config.toml
n_head = 5
n_kv_head = 5
head_dim = 32
vocab_size = 2048
norm = "rmsnorm"
positions = "rope"
rope_fraction = 1.0
tie_embeddings = false
init = "normal"
optimizer = "soap_variant"
beta1 = 0.95
warmup_steps = 200
seq_len = 1024
Each number is 500 + 40 x the weight over its row's rms, rounded and kept within 0 to 999. Layers, rows and columns count from 0. Numbers have three digits each. The size before them is the row's rms in percent of the matrix's.

# down: layer 8 MLP down (transposed), 640x160, rms 0.151, rows 360-459, columns 80-119
# gate: layer 8 MLP gate, 640x160, rms 0.17, rows 361-460, columns 80-119
# up: layer 8 MLP up, 640x160, rms 0.165, rows 361-460, columns 80-119
down360 105:526420486485449532510471443552562473453486500543500520538503475480480550521473476492550485526465505540492495524564527503
gate361 101:427481492466504520515515555534500565493535532522501437561498441514595492476508530555459466440520483502525436541573583490
up361 104:497551450509465468507520458480495556489529458534475561509518444507513441459558474512512500395461525465562530519440578463
down361 102:472487547485478475477555496505464540459554506468540545520483486475423501521550557571530456506576532440479458520468445482
gate362 096:471567480428497551540537428497498434564453559475504532471498509427446469531495506432478460539464484514521508508509526480
up362 096:526522390465448459472509416431495495495491548497475543505535503440375453511519539462532492483478550545480505457564567523
down362 098:500435570501566515489513605481505480544532539491520477451485438547531426515548560493492472467512473503569520561537432476
gate363 090:581500500458496494444433451471475525454489489553491461492527531567512474528541466484416478433518504538464463531534462501
up363 090:524450483522496502457432485525523509395493510520413496556471480540499485526457553533459500495516546542495527516498455522
down363 099:546507430590474489479441494535491528492461480488559491465448505543494482514503453516499437432587560496581484497486542399
gate364 101:496457488565456441466537508449552443468588509491477523495537447586435443538526495484546532493502463494508539533507486482
up364 098:495492503514500634471442472555460546501470539496476536490564505516536527481453495540566459508538544477426547533524503465
down364 104:474465499536437427466512523514473542502541557518482536476442463509464485417514569528513444508554440503447471499534511496
gate365 099:512494442497528493541413470487535544469522484531494429502529557487471516501536524428540528513454568517506450471467461514
up365 106:496477548452475493445496572475522545487452514512435496563531491541565427530500507484437519451524528517581505444511429527
down365 104:594554512593485487565583482484509509527523487510508471449457492486448437559472510462505504556469533488524489537433470545
gate366 109:386506498526551530424533511524531405584482505634428485475518363588531473454488474457440472481504480488513447513503496494
up366 100:458458525568586516440433556457542472487483551478458485524509531509512519422500563505472472479508487519435508470508511533
down366 109:413493522503484473463447467513468422511578451519493493471481468538466622487528539528499497496541475502501490472474459452
gate367 105:507460451432481461502513433519507419530511443469474487444520499478526521422462512492523500488504495474526522453524474498
up367 102:506461486510476502542470504522534508509421573495493491516524462490545400541477590467473529485522514504423502508482501584
down367 102:579508550616527518407492615412529519516502518496470395457534530502514511452497405476486574549532513513490523542571478470
gate368 101:533527403485589541395527516485514485473526549431575450500505482494514474468451483469440473473495502478472538442438537535
up368 098:482528506578460462493365470480480469500484457492531504443560428516498478542527550546493508518524518522521450526453535543
down368 094:550479493450477433494512472395521437585538558523488478482502476454528498581441530496476557483472538469489469518475561497
gate369 098:552502466517504526519435491509498527487430501557509484505459520467484508478492463435427461451485533550517483464511451527
up369 093:487482535402523491565464480595540568524522498460453495518514524511550510528455461460442450474488583492518499579539468520
down369 100:447474523593525521556505423461499478466491529470407498476505554457474517522462487526443560550528573537503534430528510473
gate370 111:458408545503539487528553518520541512443499535508507499540523478535493521552502478525507417461415513539434506510433497512
up370 107:480453552523490530478545474498472473453500362456509524502547497558521604569517569552553539472460552484479492437515560487
down370 099:494535466474506461480548440451488487491416499504492488468475554487447398545472485451478464478446455519458455525435547467
gate371 107:458447575398459535467584523558505535457449465507459531499502478508575498536540434502531417515527485429538510535448502508
up371 102:498516523530450537506512570471530563480525543497394516507442498498485504543497470419525511508463497475461563544435558463
down371 099:463548479540501511537453487566465555448561491520528522588476562511461541487464456472559504517455459498448451480475440553
gate372 108:454457511433458490460559508468451532447498504462463475520506527536509510546500548420432521503444458458520474457542510507
up372 101:499552472509435544415508513491425489537483551493577551475463540502476450548466496504466527498501454533464528485522483529
down372 100:540453567454493499440571515486518517484517539489568426495482445485508452518512508502479440531459488527506471500493504465
gate373 103:491513463470439496521558540537460467572546429549510472524438485450595512467479507456497447507422505518392440515524499501
up373 106:484562474519475435563556512488552498474578474472502539554458563499449530488559487430511555489419466458484576509549552541
down373 103:464490509514540478441540471465548512507552510509448515547471560516456473528437543545497510448444465546530519483545516510
gate374 102:495505467582441514467469480550569516482528469494514463483434514574559503483457482549478415512454427560458581517515490525
up374 098:452428535526590463417496422418525476514460440543463512468481495523457587491525589501470496490529511464433450497496422438
down374 104:473461497524503552525447430443523503550476488535531566475551497448573613478530542433393506511517510487507476521509548460
gate375 100:540543536407552539466486481535544511459494563523547463489543471421505429502522495482469488524496495491463540544465452519
up375 100:512518505509509506435493572541502517406550450558381475589499520535483507542451501492512467508538509463495504526477515441
down375 101:481511514467455534455576493536503594520506491493504437475480564524523505543510502498530552502475474480468506516469515497
gate376 101:506534457522471473543548530556493560474468483467511530497466443517507516469560530515559479529490499449456469588466470522
up376 106:508502465500507442559515562456523578466488570475554494516507524553548517486504547550507511516507497433505483507529508499
down376 102:482462568460457471537490464461539506561491501551539527534508486488550499414541476530520497506559529572509541562472488411
gate377 100:526485495490526447506458482561478427445483541537517460522510517484533450488437480554455524502504488571545450506430511514
up377 105:514523570462529500592500421498533489536527512459490538500541559546472484469437525489547585512605492504506537445512467531
down377 101:530456569497488456543505505567477526515497493521441587560501481564461553501401510419434520429580455473481559548572473487
gate378 102:541436505498479508486529497448458540460468607527569455505489536464489622485504463484484407473464435492553579484499464489
up378 098:518518484541538516502450524533523480440489497599454448461533503392499492429587524475532548461451541483535447488410511495
down378 094:533531521521538518484523380501502495509531476457508437532462556452548521472510420423505464518496543553462538522448491490
gate379 091:532472542458472499502550554579514491445497511449515495465488462505401551474520546490468481471499529519535501375546523517
up379 086:525421498486517509518509515472519522492491497402514533493358508496476496494479498528455556447527550464489549526499546486
down379 090:494536559439472409416478495524437506547531580439519488479518511482509485518473513572458493577573536488470513548518508496
gate380 101:458451525427537442479522411520504476522463497484546508450509480467530467491507533563484511497499470507534519519436424455
up380 095:463495522549487449467531491523533469483472436494549472461450513460555414556462428444456538456504549436415488541461483463
down380 100:460496550470501424582545456606524510527433511473470482527532448521461529588556569534550502469496529582475548542383519539
gate381 106:487514472552507412506521445517524522515588592521511436530529554480459533557558489463516471574515454480520507468525504520
up381 101:510499485509455489470493561438444539470429441509450479533503513506554535486527527557428545495552581543485513444510511508
down381 093:535561523511507485467490467536548483537564435528493456503549483458459480503536557500561418501532587501472524540476405493
gate382 095:515468536496462541423499545477469532506479474500423464445498486487517456517469513473564434504465452537544498443478480448
up382 101:504412524543483505466479491501612491449505501513519482573492429488507545486471490475491484403563517460478495445475513516
down382 098:509514517465468479530509427492437504534527533559453527544531546530479481523521552499450522600521539541498561460476521527
gate383 098:494528514495475558449561500457485529514412532490503516477469495486513524528464509530565475539509477523484498531569559522
up383 092:491476586532495481520489556467506568575574558476462560438472401519514527542509546508532451560495478478487536520505459531
down383 099:465474562537482496462458500500531468533421445486541533521467469476527520603541474525485556585506443607535431470502532482
gate384 108:533544448499545543455504512496370477554477530419483497477502502405526507571484491540517466428489489541467613498466505471
up384 100:515514556481564492490523441461482503513425519462462522460502523421426483532490572493504624571539474567525555454531517528
down384 097:507507455578588448565531461442505500503481558456495505528510496530515520436515465479483473528478454513528493540502544452
gate385 106:499408516500494534512569510487487530561512468614518433474485505496495488504488459559559522512498523481404505536572524502
up385 111:552492501505390513484411453500444559491434532414526566446546459548503559485607484563553485422531500523509505505534497520
down385 108:480453551572523500527538513471505502422566452523541503504499507482507496446530460559525516509508557461459517527483531528
gate386 100:504496409540539509522495452522523471492477476420502476544480528505523475481517589498402476533418416464544412433506418452
up386 101:447494471565526464480462513571487538443497478475520496497460489561452476526581478502515477563428496503573488496497485502
down386 103:528504482501560586497469511517413543457537449448510490493488512490476497444496533511424491552530452549544494548532449467
gate387 096:500531523504458470423509470505572490489520524509493509533447480534468480495431584399507528444470501565517514540513612479
up387 097:528466408538490484449521491513548518479507461484455484449488591488495464507487591465543511568561422529449528426487497579
down387 100:491565491471513485472515531475487518579516493510485444585518536538508545520461461526479481521518507524539559468483508550
gate388 100:519488504444534550521499479464569565515582500516468499500506530530512532509415488451486448476555471460431557468412493445
up388 100:481495471521600519486494521547427522487458461502521459456545486530517557502558563476528574418462492468420437406526556512
down388 100:582495475473454468437449454457435480526509477556537460529561490468448472525501512499471445515487518543514553508474493486
gate389 099:564495487530484445491591465509429490513527454526520501451520515541567514571506543500546506561435477534539514465556467490
up389 097:534552545481420484501475445507531497485438562397513475475502507540514516505385451454422484503513544459494569443519455477
down389 104:462538497440439446533431462515614536613508617486494545548500436485512426503487516440541450514532568465506457465489543435
gate390 104:538522494492606535501445483473454524485499458454527524444511512447507414559511404555510523435583481553529527529505513434
up390 101:542491456505472477492545505443577457514485445523504486482510482514398522426518529542460474521461495496475467511473438414
down390 102:459504463499499469535495506472498536489473510497509554445522556534404523474489487546532539463491516489538549375442498513
gate391 094:518532525453528593543530521542430514492558515580447437443473500495556423510510560476533499428485492413577481488537518499
up391 101:475564566445527564528568539526542508526475561511552492527464458504474512571564532492516493510431511457533524571497482563
down391 095:553477530526454474491435466503537557530495531458561513533480473492461582518469475506476479488520516564469507589482464481
gate392 105:481553526503479494558479569567454493478465436492568422460426513449514502450484527509516521481490520458456478535525504491
up392 105:395508457505518486517503567450505537540477507506495448515476418569518490453513522504536468442430470568415508490503568450
down392 102:486475535431529446473486503498532484561489535493543480465495389462471443561464500470468538462432550486426499491499491405
gate393 098:450583498437451477477502503476485490376482428498614515463502528504523522551499501533474562504550396495493535516525577538
up393 099:469465543544453508500443467457522478497559537547544429532468572425520505519516503444466488487513568554461416441469428514
down393 102:510486446476491497451453501512499478484522494480592469452500506556548466561502535531473510493485523501449520508509510459
gate394 101:439646524453553475588482499485534498508576459429482500485506490534419520532487504485560437517477507464536556444543445472
up394 102:489513471478502439428534490489392491469467488533449456449543579464547429478462572462509581587502475563476521519504534517
down394 103:509534513532520505540505537444568480485525558445500557515487473474533509526512505501472431428552559430509514552515506464
gate395 101:495526471491467460478455523519444500452461485520544526540544466471436495480489523517516432464555421478589477400464592568
up395 103:467537533540527494525509450492478543526524539470478462518472469497509546384493537505527499504503450498536442433539522539
down395 103:489490471525510522509536389458464509430482603481496504467449434446498527509544523535558542490502483485444468494525509476
gate396 103:494553521515534521461461494454481442543569462515516506461578465533459503462561474544501484474526483533559538508499529470
up396 103:531530448515547533559478554439486548523559537524496478528554469500399439455544434495494478466535602482573493460432445465
down396 095:430507479515476534505464421586450495494424430499493461508496455502532544533482534411463527488509403546458551504548506530
gate397 109:451523505468591517475506486479511514506523547529521544504514509561508556540521493511514548462497503498518472472507508516
up397 106:550515514464493438554493481435531472544430549514491441483487498531521487523496497457442517512532525504495484541434566522
down397 102:539459489515460485424461522522518478518445484480491503447544455524488431484482452514479444497475471552485471423478520509
gate398 098:478520437546510501491459457455481465548512504507524521487511521444467504477518524532581527469431567534507487501421493554
up398 096:501485512526488454524510517541507500551516420593516536488558480482447498488441503511513439458563482517437474489554464488
down398 101:482531552509528477545529500530486499431499579477530506485513560484484554537501446558492476490525541410532475435491510534
gate399 099:553573486553545492500498526525493481528512553484529493483486512464538447496544518484504489518535410525431516533558442446
up399 101:480482515476493449467526516497576486458432387480473506493459460460452534484485553481433482537532515540478516485490498527
down399 102:542512396448493475541455530567487529527575531559485482458508501535540450461471485575484524540464495535566554475546466535
gate400 100:492485393440525523485555469556469533597438465458586507496457554532395487502473456503506401558496498474535573488522514540
up400 100:465488450458471527470545509475494451545504440491593551478428451475524437531433426551484543465540487486526483538425520511
down400 099:481492515479477488459519460516530462537537418566496494435446477483565438525446517506566579493494552554534497500559510479
gate401 105:529490485460551509470493534487472466510487548474502457541482490493467449501435475497462471567541512447464459467442416483
up401 099:517559499528486493525525580446545514563548522555517571517519434470512559515537534520491561471494475536503528493547466482
down401 105:488548502509534495491538487461559491460519546563503473486539490541539415551501467488508497516497518482533541489470488497
gate402 098:518581562543498486482470391518514541555562375495487534521507475481449536534506553517476555494456455565472508512500543495
up402 092:505511518479516586477440419490462445467584440513607459535554456517529472522489454499489495434491465558496480547523556487
down402 096:537511465492496462502582517485527484449512566475404525486495558471457482527551534525564503466555474506504484455412465488
gate403 099:508551482448483509470496456486486501544488440488513480503520552497455536578535458483545524471492507519418460501486619468
up403 105:492538574504487438581570442411400508471490477507512492441511500558500461534490499455576500510516552458484493542475511526
down403 100:495447559445519485489516568519507540570466433437492427526489450457478467529485532452528538519556491460470464572493556550
gate404 096:444472466500401510537577556480495530521498472516505509546495466508480518468505529454574457483480391506479539493429552502
up404 107:476516519525533540362448450576519520473499516571515525530456455551581586494473477519519539495497435475510436499512477510
down404 107:431439522452500547503505509518415522492447462545458573485509507542467551447497520457472535524490455534553507502504548397
gate405 094:491523515528467527477502473490512418554443542505521460522478456472573511491498538425491507435542536395476476530481527519
up405 096:519477536513551499480497457433535524501516497485533498451471564542466465512510460540512506500526505560479429539509439535
down405 102:482519480466520549508505529541496476499422482415541540501477475450512544494527509424480496521515549465503535487454500401
gate406 095:387587506496497504454429439485469507504519536521480491504518415545468494508529461455560524474567515527516488489468586522
up406 101:531446507570470356545486493527531577456479442530471499454455510476569553414554460399473490481553567445479484482508432436
down406 098:507494452503544597461560494385489507550527488546492560518512531476528465564507492509448501562492495475499424506541507523
gate407 114:496536547487472508495507486476515501601428448473470436497437494518516433506545511476507505466498569482527407500515489567
up407 111:497492435490466492466534456510550474445493507475433436502548454482479440507518586444510525537446600509519474577499474514
down407 100:471533510536537430538470465530514573518566520467502498448483500536493569470522483535438492502448460547511457437581473463
gate408 097:589494470551560497501461485530451522547508517479488473525456468480516483539476522476516478471543492524516472456466575505
up408 099:497523523484491492554559562495526474496533592498518472494543516516457450527471509448576531520488552527576452533511492438
down408 102:457462449461497423559506521560414476472419539517557549493534484497484529506564509427450500449424543467532464500500433453
gate409 088:531478518477479431536471436479522491530474467527433536466464579460515446500496442478447508435502531525508508445482525526
up409 099:531552594437544441545477507570456543555557484516495486549444488578430520484576562520472481442501500483524472510541396518
down409 099:531501607433516509499531551487475532502448431456483494513495499507498499485510449472467495396474414550466554517544407548
gate410 106:474495490500463430518520500530508485483531516493480584471451597573553458549490506505566432502528530519592557528529468488
up410 099:550443490508498507491501502481512541513432463513459463489582543540511430532539474487457537494441527485447502457474487566
down410 100:517461533533509533484502484475508507624503432543494543496441498478501494562526447453428473494502504538553523511492452463
gate411 099:447471482445455464486527488428530437478504501509547532544523438509451507469530559522526495528559507500466534536502477479
up411 097:529560516516476534579529485474443439460504504460428484547489541500557459499564517538408499497457471505464496503560497498
down411 104:457505514410589512530495483517531495514492501537580479520510492504500421436487483470483444546572488496518499531504438476
gate412 101:539503509593576520491517539542452509476529499484475490544562520514517407529501528512535515471418508483540488556455471490
up412 106:542542500466546577489536475480530489565520444517469555437462494540522513512541550550464438461466492447483466456480550494
down412 104:483520418434464477549568532519459519477545478521480505584507478506480523417438514457526517516475529539457510504571508452
gate413 104:544427486538521535483494489518512486538545524517565532484549535436520523506464471496504472515449488530447523521455480482
up413 094:493511399537523514449512523581469452495506519536506544470514551486507532487500439467505459460473470547469524523507543600
down413 103:535547524494477472482484447442515495520477452494468536438500483458487477498462522554493436506533661461538459492532502548
gate414 099:554480526485464561480539490534488495572559451553501492485478431441452516532435419468486530470514465526568502516484530549
up414 096:434473528456412519460496441496495510442485445529467442516495493544482556521564512488461472510478460480450462543483538498
down414 100:478535485520518587504471562539474588545573408506442462482561515508506532510539567512435540579526495539573500396506506536
gate415 110:458488578537460562524555475538400542498445500424387520489579555487498451465525526458558486534537487512547453494545556482
up415 113:439547458442499640464493463465552451517554466520484514487464494502515571482423496542570460490519522456458514551549527508
down415 100:483470474392502531490529489489533538520585585488529483489502498544434436508561528538471541531489489479444547479474510550
gate416 096:511507481453521504535487488459441549482539546437454482473539492495448468517447479460498490419476473469539505465493474460
up416 099:476537587520424439540502497516495517489474495409433488594539506512534445517494493495477511474538529529413437479498488557
down416 101:557477459524420476459495496449507433523495477512523495511437471424453541509489521522571559419570512494526498558518508538
gate417 111:528553500508466550463450503489517489488502525573444528515509507514416454492444512485527480432463536449548517487443482496
up417 108:525499481469525497443500469453546516539505479432560478505494485444540583524531493495528481523558517462474501528480573558
down417 115:520528456476495476578475451513464497492484495503512448552478464472504560476491525458570474490465460518470517546480595493
gate418 099:472497483496469505491600505475517406608493501445445460509491514507550496542558500524449398507523449540498503491459451518
up418 104:438501537517434465525468526505477504510535577508406518434420480531449518449545483559517516528468475527453534578511485439
down418 096:530457464530547431420572443496468524519528516518495526539454501441534510516456558488452436517492528468506489549492483543
gate419 104:535408515470510492455528468484478447556484624515473492541473490544525524476497554460481493481469561490485508549579515399
up419 100:538444490527484482449495532501518449521521497569449508497519469467490464584510568447520574498434464445454503430447393523
down419 103:524416550510435480500502440489501452479493498448462505455496459567519515556369460422513562508476490546498439482546498443
gate420 093:470522484466519473545503437486509484539485507553508489491473431449577459543455520507490478476520468519479557384515465524
up420 092:540522441590438503489537510518519499569508481537486467481510486490593488488488470492450549493488494578427493514503594527
down420 095:492550467528443465514529472509486529505509616526511473480534499522555519497483459467461450446517475532462522421582511482
gate421 096:509551602492449527572479511455509512456468493536465481438518455508563517540482526498528503530471495451515516494397447445
up421 098:487524525598586538501575518473534517603520536497529467467454519522481592463502360552457520436507547493393446488508449423
down421 099:530469518360529465508485472528484517494508507549483479477506494534561522511513492446460490531417443521472547569535477489
gate422 105:562552451528569524518545549513524475532533465503472476425444501399511493472427522512457620412470508543455485490463470520
up422 110:456495528511503530574476456555535456527462549436486459493541529504501461468478471492438474506524447494482585447512438504
down422 107:500540471560556535514516482472494513486526467479536457543549448472568538518453500500514569453538468509498523409466533493
gate423 096:509510502454470407600598528472435497495564559461505542482527508522456497448436478498451478405510539452473523582559430435
up423 098:584513471438461483466562484486487513476456605569579474476487440484549543499532509530531445516439510526490516540592503382
down423 091:498516523506493507551441455578542482478444512500444492628568443538537545506529565550511524533468543548494460483514490479
gate424 096:463521504497501565532493576558479534424522483494506455461567473501529413487415493485482508482488517500548514531521463470
up424 097:543476483523433551459519512478505499465526435446536459486546552486534536468520432511493467449539464495537442576494471482
down424 100:575542471559505513466517467462559503451565495548485467458578523557521459496537530514493492543528509535495525495504417543
gate425 101:558537534519486486590577475496473579540500455461500522479543585531493506513492484554472546478517517499570545467493475570
up425 096:483540526446428491485498426467485492525464503539524492541449519512475446493514521483401502503548504531438518521511422514
down425 101:532498521545453591556446524570489526494573495452479492491519479487496504568487465509440498523535515503464500557580499495
gate426 111:506544516446479541473528514487477528475517475485492571504489585466462491558568496571510551494460442496513472429549501554
up426 106:476541530514515536514525467571464510516499541461530522518514536407513495519522537488540456552527474469529558498547577527
down426 106:510533538474569488482477471443456546541517503460558444560574516501425557465454515521520483513531472502480496537433516522
gate427 104:474513423457525489478534448553430535488495527446488547559544536492538529515525508584482523555467488444519453503503457529
up427 103:468539425468524474434485520522501527465495438488436505581551469502454489517558512532515442505484458534482566478514456541
down427 099:496437484462496498543483501472521516533540546513493497477453482552493520461558499431492506502520519573486457496482494515
gate428 098:534488496461474475466462477438493518449470616555491500496542557471470413479495469486480513463453482451494489465538452501
up428 100:513484450565464495486479505486473505535515480482409569541476475486464449475459535569604483495516461477511506479478531531
down428 104:526523534412517559559456511390538520382551529522457506502519549490501437486504501526464466501510530530558502547572464492
gate429 109:486502490438534501508527517467573521469516488526479544468505450501533592463516508498559493460482475481444504500585513445
up429 104:580524521469544536526518572497523491489504519476540510494509526563533511540507487486558549438495492508543579486482519511
down429 101:552382512547464507596553404517482517544537523494461502476497560516589552516489480418486474523519465558479458487491453500
gate430 093:472523523460487463484518515547553517462486475410562525549519453467501489546560492421458490482495506522486545444463499539
up430 096:507482437566495421583564465446538549501527520476541416485469529449528424412485538508507442517486478491467444526524394451
down430 100:499595537550488480508417555513550502494501527440576521487491493481432492530508555496488548522478422487449521556399478537
gate431 090:456546544530513517498505557509560491483508548562473572465475482496487494432504477538431451452425506599506507526519571489
up431 099:488502537574416513492470529520464512438502554576530524528430456458479496512522503500514482484482460523487533456539479397
down431 101:464462517485499520485446517520478499614530485484510526533551472563509543421496504542522491447481515508525427559538496508
gate432 097:415529521528521550445490450417480540603479559514548492418475484500468448494521543555476531478509448433471533489471425497
up432 095:474469504503520463515420593515574489575504477472542495544486423522546506579509512466446510487514464516532452413458524432
down432 098:537496436422420522536496570525508521433525494530460556513544521474569468532446542465426479422523385499521430528526566513
gate433 104:425483458481520542521435525497475540484536486459500480438491508596488478441539582460480494485504469534513537459535543504
up433 108:523460470466533481485458453469533470589519465525545436555548474474525531530539527482507482505547485485491529563482477544
down433 097:475523536518488516474506529510516548452471509516483530440416564463483493546450476529523548474478509503473519548519512498
gate434 107:440525532539526514562490526514541514587436417515508489454517485598519549578472512469469564522434450464451503504547403479
up434 097:505543452556557511535527465544503516507510530545531468511544521537517490473562474488504537513524505499435470537458447503
down434 101:489571509496442431491551508507504462516535518489561496494486544459452535413562527472566506425449446486456529450515542487
gate435 091:537594466487480560492507580548471529521485516530506496508559498473474574504517530491440528522481533550483519462473494527
up435 088:462475408507503512450490514480495493567557527470517545457508444509530612462492512485467498483503495527483482521504458483
down435 088:484533518494495471524371447494530501464509463504577503525506452553468529503470529537486533466515493522550499539497522492
gate436 103:469516456508494518525463456538517461483463530521489439486544538473485538460560504465490514602483477522510553498528530443
up436 098:433581518487438464451436521454533441466551565480496498505466499459474482515539498571524577564508478540576522510496458462
down436 096:503538526478479487473557564474498481457588541457524499513449536483475528535466557447554533474489501436540483517521504558
gate437 096:502566401575497498477506455532414513471538433419526494498483541506494535502537489521521416539496541493514435532525465540
up437 103:521477473501557478505467498438535557456475507436520496495438544500467477504524514511516459525592470497515488500478525481
down437 099:543457568446478529517468480447493516449474554507463480423551553451447539469572508478417489511543484494500528474467530590
gate438 103:510508486490470485471520474487457575511453444539482433511603507450474542460525440527537517533517513430395508541442462505
up438 091:457439440462550437444509510529463590521485502521456513428578474508516486520460515517542508482481492442446453555461465485
down438 096:500594428461485595561543508532552438444507515455468526491483485529512466523412491410517520518502525532493470424580516542
gate439 089:479524540430488559539501505572436560517451572486562495539481482531513486535497504524546537498497452445550459476520495484
up439 089:470505495455500489529550484532439555491495481437547451480456531522520446501487609462455563525480426488515509548579581392
down439 093:531503492538520527548495448495595521478392469509624550501580414550464525502540487484456496464457556548506479497538476496
gate440 110:519513567545595568609526545556477467498544413476431491452553538434547473419526507518548493566475585510495499499455458528
up440 101:508484502537471533544486546607519498513542470428481494508529476489487479486528494424474524495504474512574476453455463596
down440 097:469475492509482522553488449547562511469497511580531472558464408528523504540541529508509498501566410497537441489483520499
gate441 101:458486479460473500549466600514455454471491498503484473462536485459502460499540536579498542466566539486460520488495530477
up441 098:497426530529466537526429494530512476508467514516491503455492441526561459507556523535490486414611470503460537467493504518
down441 100:484450506490502477494486499558474544452432457418466489428512514532556517513515539497453504472523440562472537543491454512
gate442 098:547432535466491486423474488529493516487492406477514493494502484467427483513420541413576591558511528483499511552486489545
up442 100:528465509378574479458565464487474524466480506435514540488514494487472499569461517472556464495429469471512515488517416494
down442 097:440547450438487549602444507532485548478597522473535507434532440545543511486489489508431476526518564455465482465513473551
gate443 092:536475539520479406466591496440515529483476480518542511494511498532578503555452478501465541436466548381494523533451477458
up443 091:504520452463511491507550555487538469552552520483432517448470500460521597542486489491515463494539469481496509491508453549
down443 093:529504551587518469507541536473474534536546512500518534489534511457512503492580512499553516550482405592536525497516465503
gate444 095:530468505461452522511490489503481532474494514485497507509530485462442509520544428594589474549484507541515514522455486447
up444 095:506467543461506467441452503491479476487521502474557466480560470482478469572527484567508536511478507507530443489487484527
down444 097:499570532445516513497498440528477479453447546580549508551542476494505454445506488546536489431459487554524545458532453500
gate445 101:495471510488519467492521514543597478543512398501467460478480454482520497502472468443459596515532486486532509461420526446
up445 098:506581441463493496562565541457572505481575524466527501445489489497502461487500483500513554429508444473528610528505538473
down445 096:433432494457502481507481409520456520546513493543567555527520510563589462481559547544478581486465518509521467494469513432
gate446 098:424457547589488509557481510485520507558485460502442455463505505499461490481497463506534459484514433436490587499502548490
up446 096:472491471462539507505517480489498473523456504516494421529504437480514528500493471496477572432454402485462487461461487516
down446 092:543498460540561518495530484541484492445456449541541550543570535489511461506463527499517446541488535473467493445486419534
gate447 096:489460504524514510523497435484542392526487547540543491596567511504504479459571534528518509497433524528436471452470525491
up447 103:547528462449464462495558521511564530574441504428540388494489477504539498489517449492498497485503501560469448475390554510
down447 105:495454460441548595570542581491507536511440533472571449513439405432510452528456512477497506496480472468512480476437462475
gate448 103:503500466471541479514493495530434560531487555499467470526526515485490447501508483476517524505462517476581482538386515494
up448 107:472511427590519504517407501460564533476441445498435499394506458526461541478460527519493500478463530493446428408523489489
down448 102:465475476479454487535526548457484463508472553503450511571453527488480499430581446500462411526518530472507482470589539488
gate449 102:490541523443491572537511462521489523481480413561524456469514529468429482512457447526449543460496550565495533529552466558
up449 115:425505464400439501546467498561458526480493437492490517478460498449482447510493477542514542437537447529573536519522504540
down449 106:562527503502535424575473473504544581515517476492515448447482539520521467464574448522473508525517502494563456545533613529
gate450 107:527557495449542520496452479448527559518569472495508500437522541475501446470490592466510468432465556567491448517486481523
up450 110:443528510466504544490461444442512478500538495531545591476592557546522532542507525461538516513522541396566507493509513454
down450 103:551535516538515491498529500513584614477511513507518474510454471479580552528467463429474486508523471491492463584510423486
gate451 107:449562512496487526456487513518460469541475532588516522537479588510527488497561551442462500523534498544460518470489474508
up451 105:433511499498485448525511470468507521422493539525473436505526434537497594471527542601508555497533531469497468465511486531
down451 096:507471525493482503416519441534462593599509532467411417515501495515506439599492508534546433527417529482541464567562488528
gate452 087:517495489508555520518521481576482525481534443491496574472519503500451484493435532574505532492479490513466545511508515507
up452 091:482449444496534474548458461475536440518465447534559487505487484467475457466525469543494498543463492514450489536448471480
down452 094:546542473488485495513480483462473527497446524499544467637476481444511506478517517426480428505538533521465466507528492462
gate453 097:531421441495607481499518451503412516518512472513500466554532542423522474538455509524547477513487508480482527476552501461
up453 104:503419470510536464499476482552548460545476459523542487514537500487525420481482621487496480496498498485449579512466528531
down453 100:499480478432463508544502540509571512504469478527557561522412493524494559492492487511547496434469523452488437517527532479
gate454 095:534512461486498470455495475447505521491465434499509541485529512510571542500527527527510525467449483506499498527511488502
up454 098:473486566521464454478557536511444474481562540495481522485524471535522483485562566491515541483409522514552460543459514507
down454 094:538501511524510437600497513502477528505554484521557431539405485482448529493475443446528535469497520460463401553508521515
gate455 102:514418448416560494473512533515485529486454432457472524526464535462494487498574455522483534513512568527465491445510455529
up455 109:570436488539477441550507508507488530473511464515472492464553526447510460451420519422503476538445548459484506529472506533
down455 106:514499568534460414559531494567488478521504428479436469440474480490535491470486533491468526507559505511538489485553495471
gate456 106:523497515554499418445479515506478493502510493500494499531463474501517504497583486591506554536547491437584520522464513475
up456 104:562552508568505500454548430517531485502543422522516483518477474532428428455538567541529539506547461524517518490452510507
down456 101:431489469523577478504490463450454468484464611461444504506520552552504462557524526491468451461496513534492481496505517521
gate457 106:495460527477541580435521473457467430449462520511533425520470466494459460448500504490495472555542523499546558485551472538
up457 109:462521523533520432501455499527532486473466577423527514542485507482474511468550475534466478514467469440541556559515477479
down457 100:480443500487639490442487534487512515486519508485486554440478510486420514478532543448473426607445570507580584492485524485
gate458 097:482482505493536568545482562464506516583490454531445597505511522476420443533520480529544531479509459535469462490481536495
up458 101:461502523590498497502503478590505521576551463554588471444559554471510524533419499493556513516534469465438442528502462503
down458 106:461557497495536523466500498501432554530467468544478509547472500477531493441454525535532570469483502462448578410516550511
gate459 096:492530529513535432493477541514504517489358425514425503513488504493480488535546491450468480504504526535457503463507424579
up459 097:559458459578508488485460505530555517492424400504476531490458512510452508480535460497513496469460575511508517521512510518
down459 098:532530536575518513552517503553447518523555536473498509479518573478474551439481550461502434466430523550492444551445444490
gate460 102:540529511449489561507528484470612517450465481507468514533489508575513498490535528450517450514459531542455483438494548533
up460 100:495513483555578545555496590460529491578484483423542537527457559467472512518482527516557562495529471504562446463495499545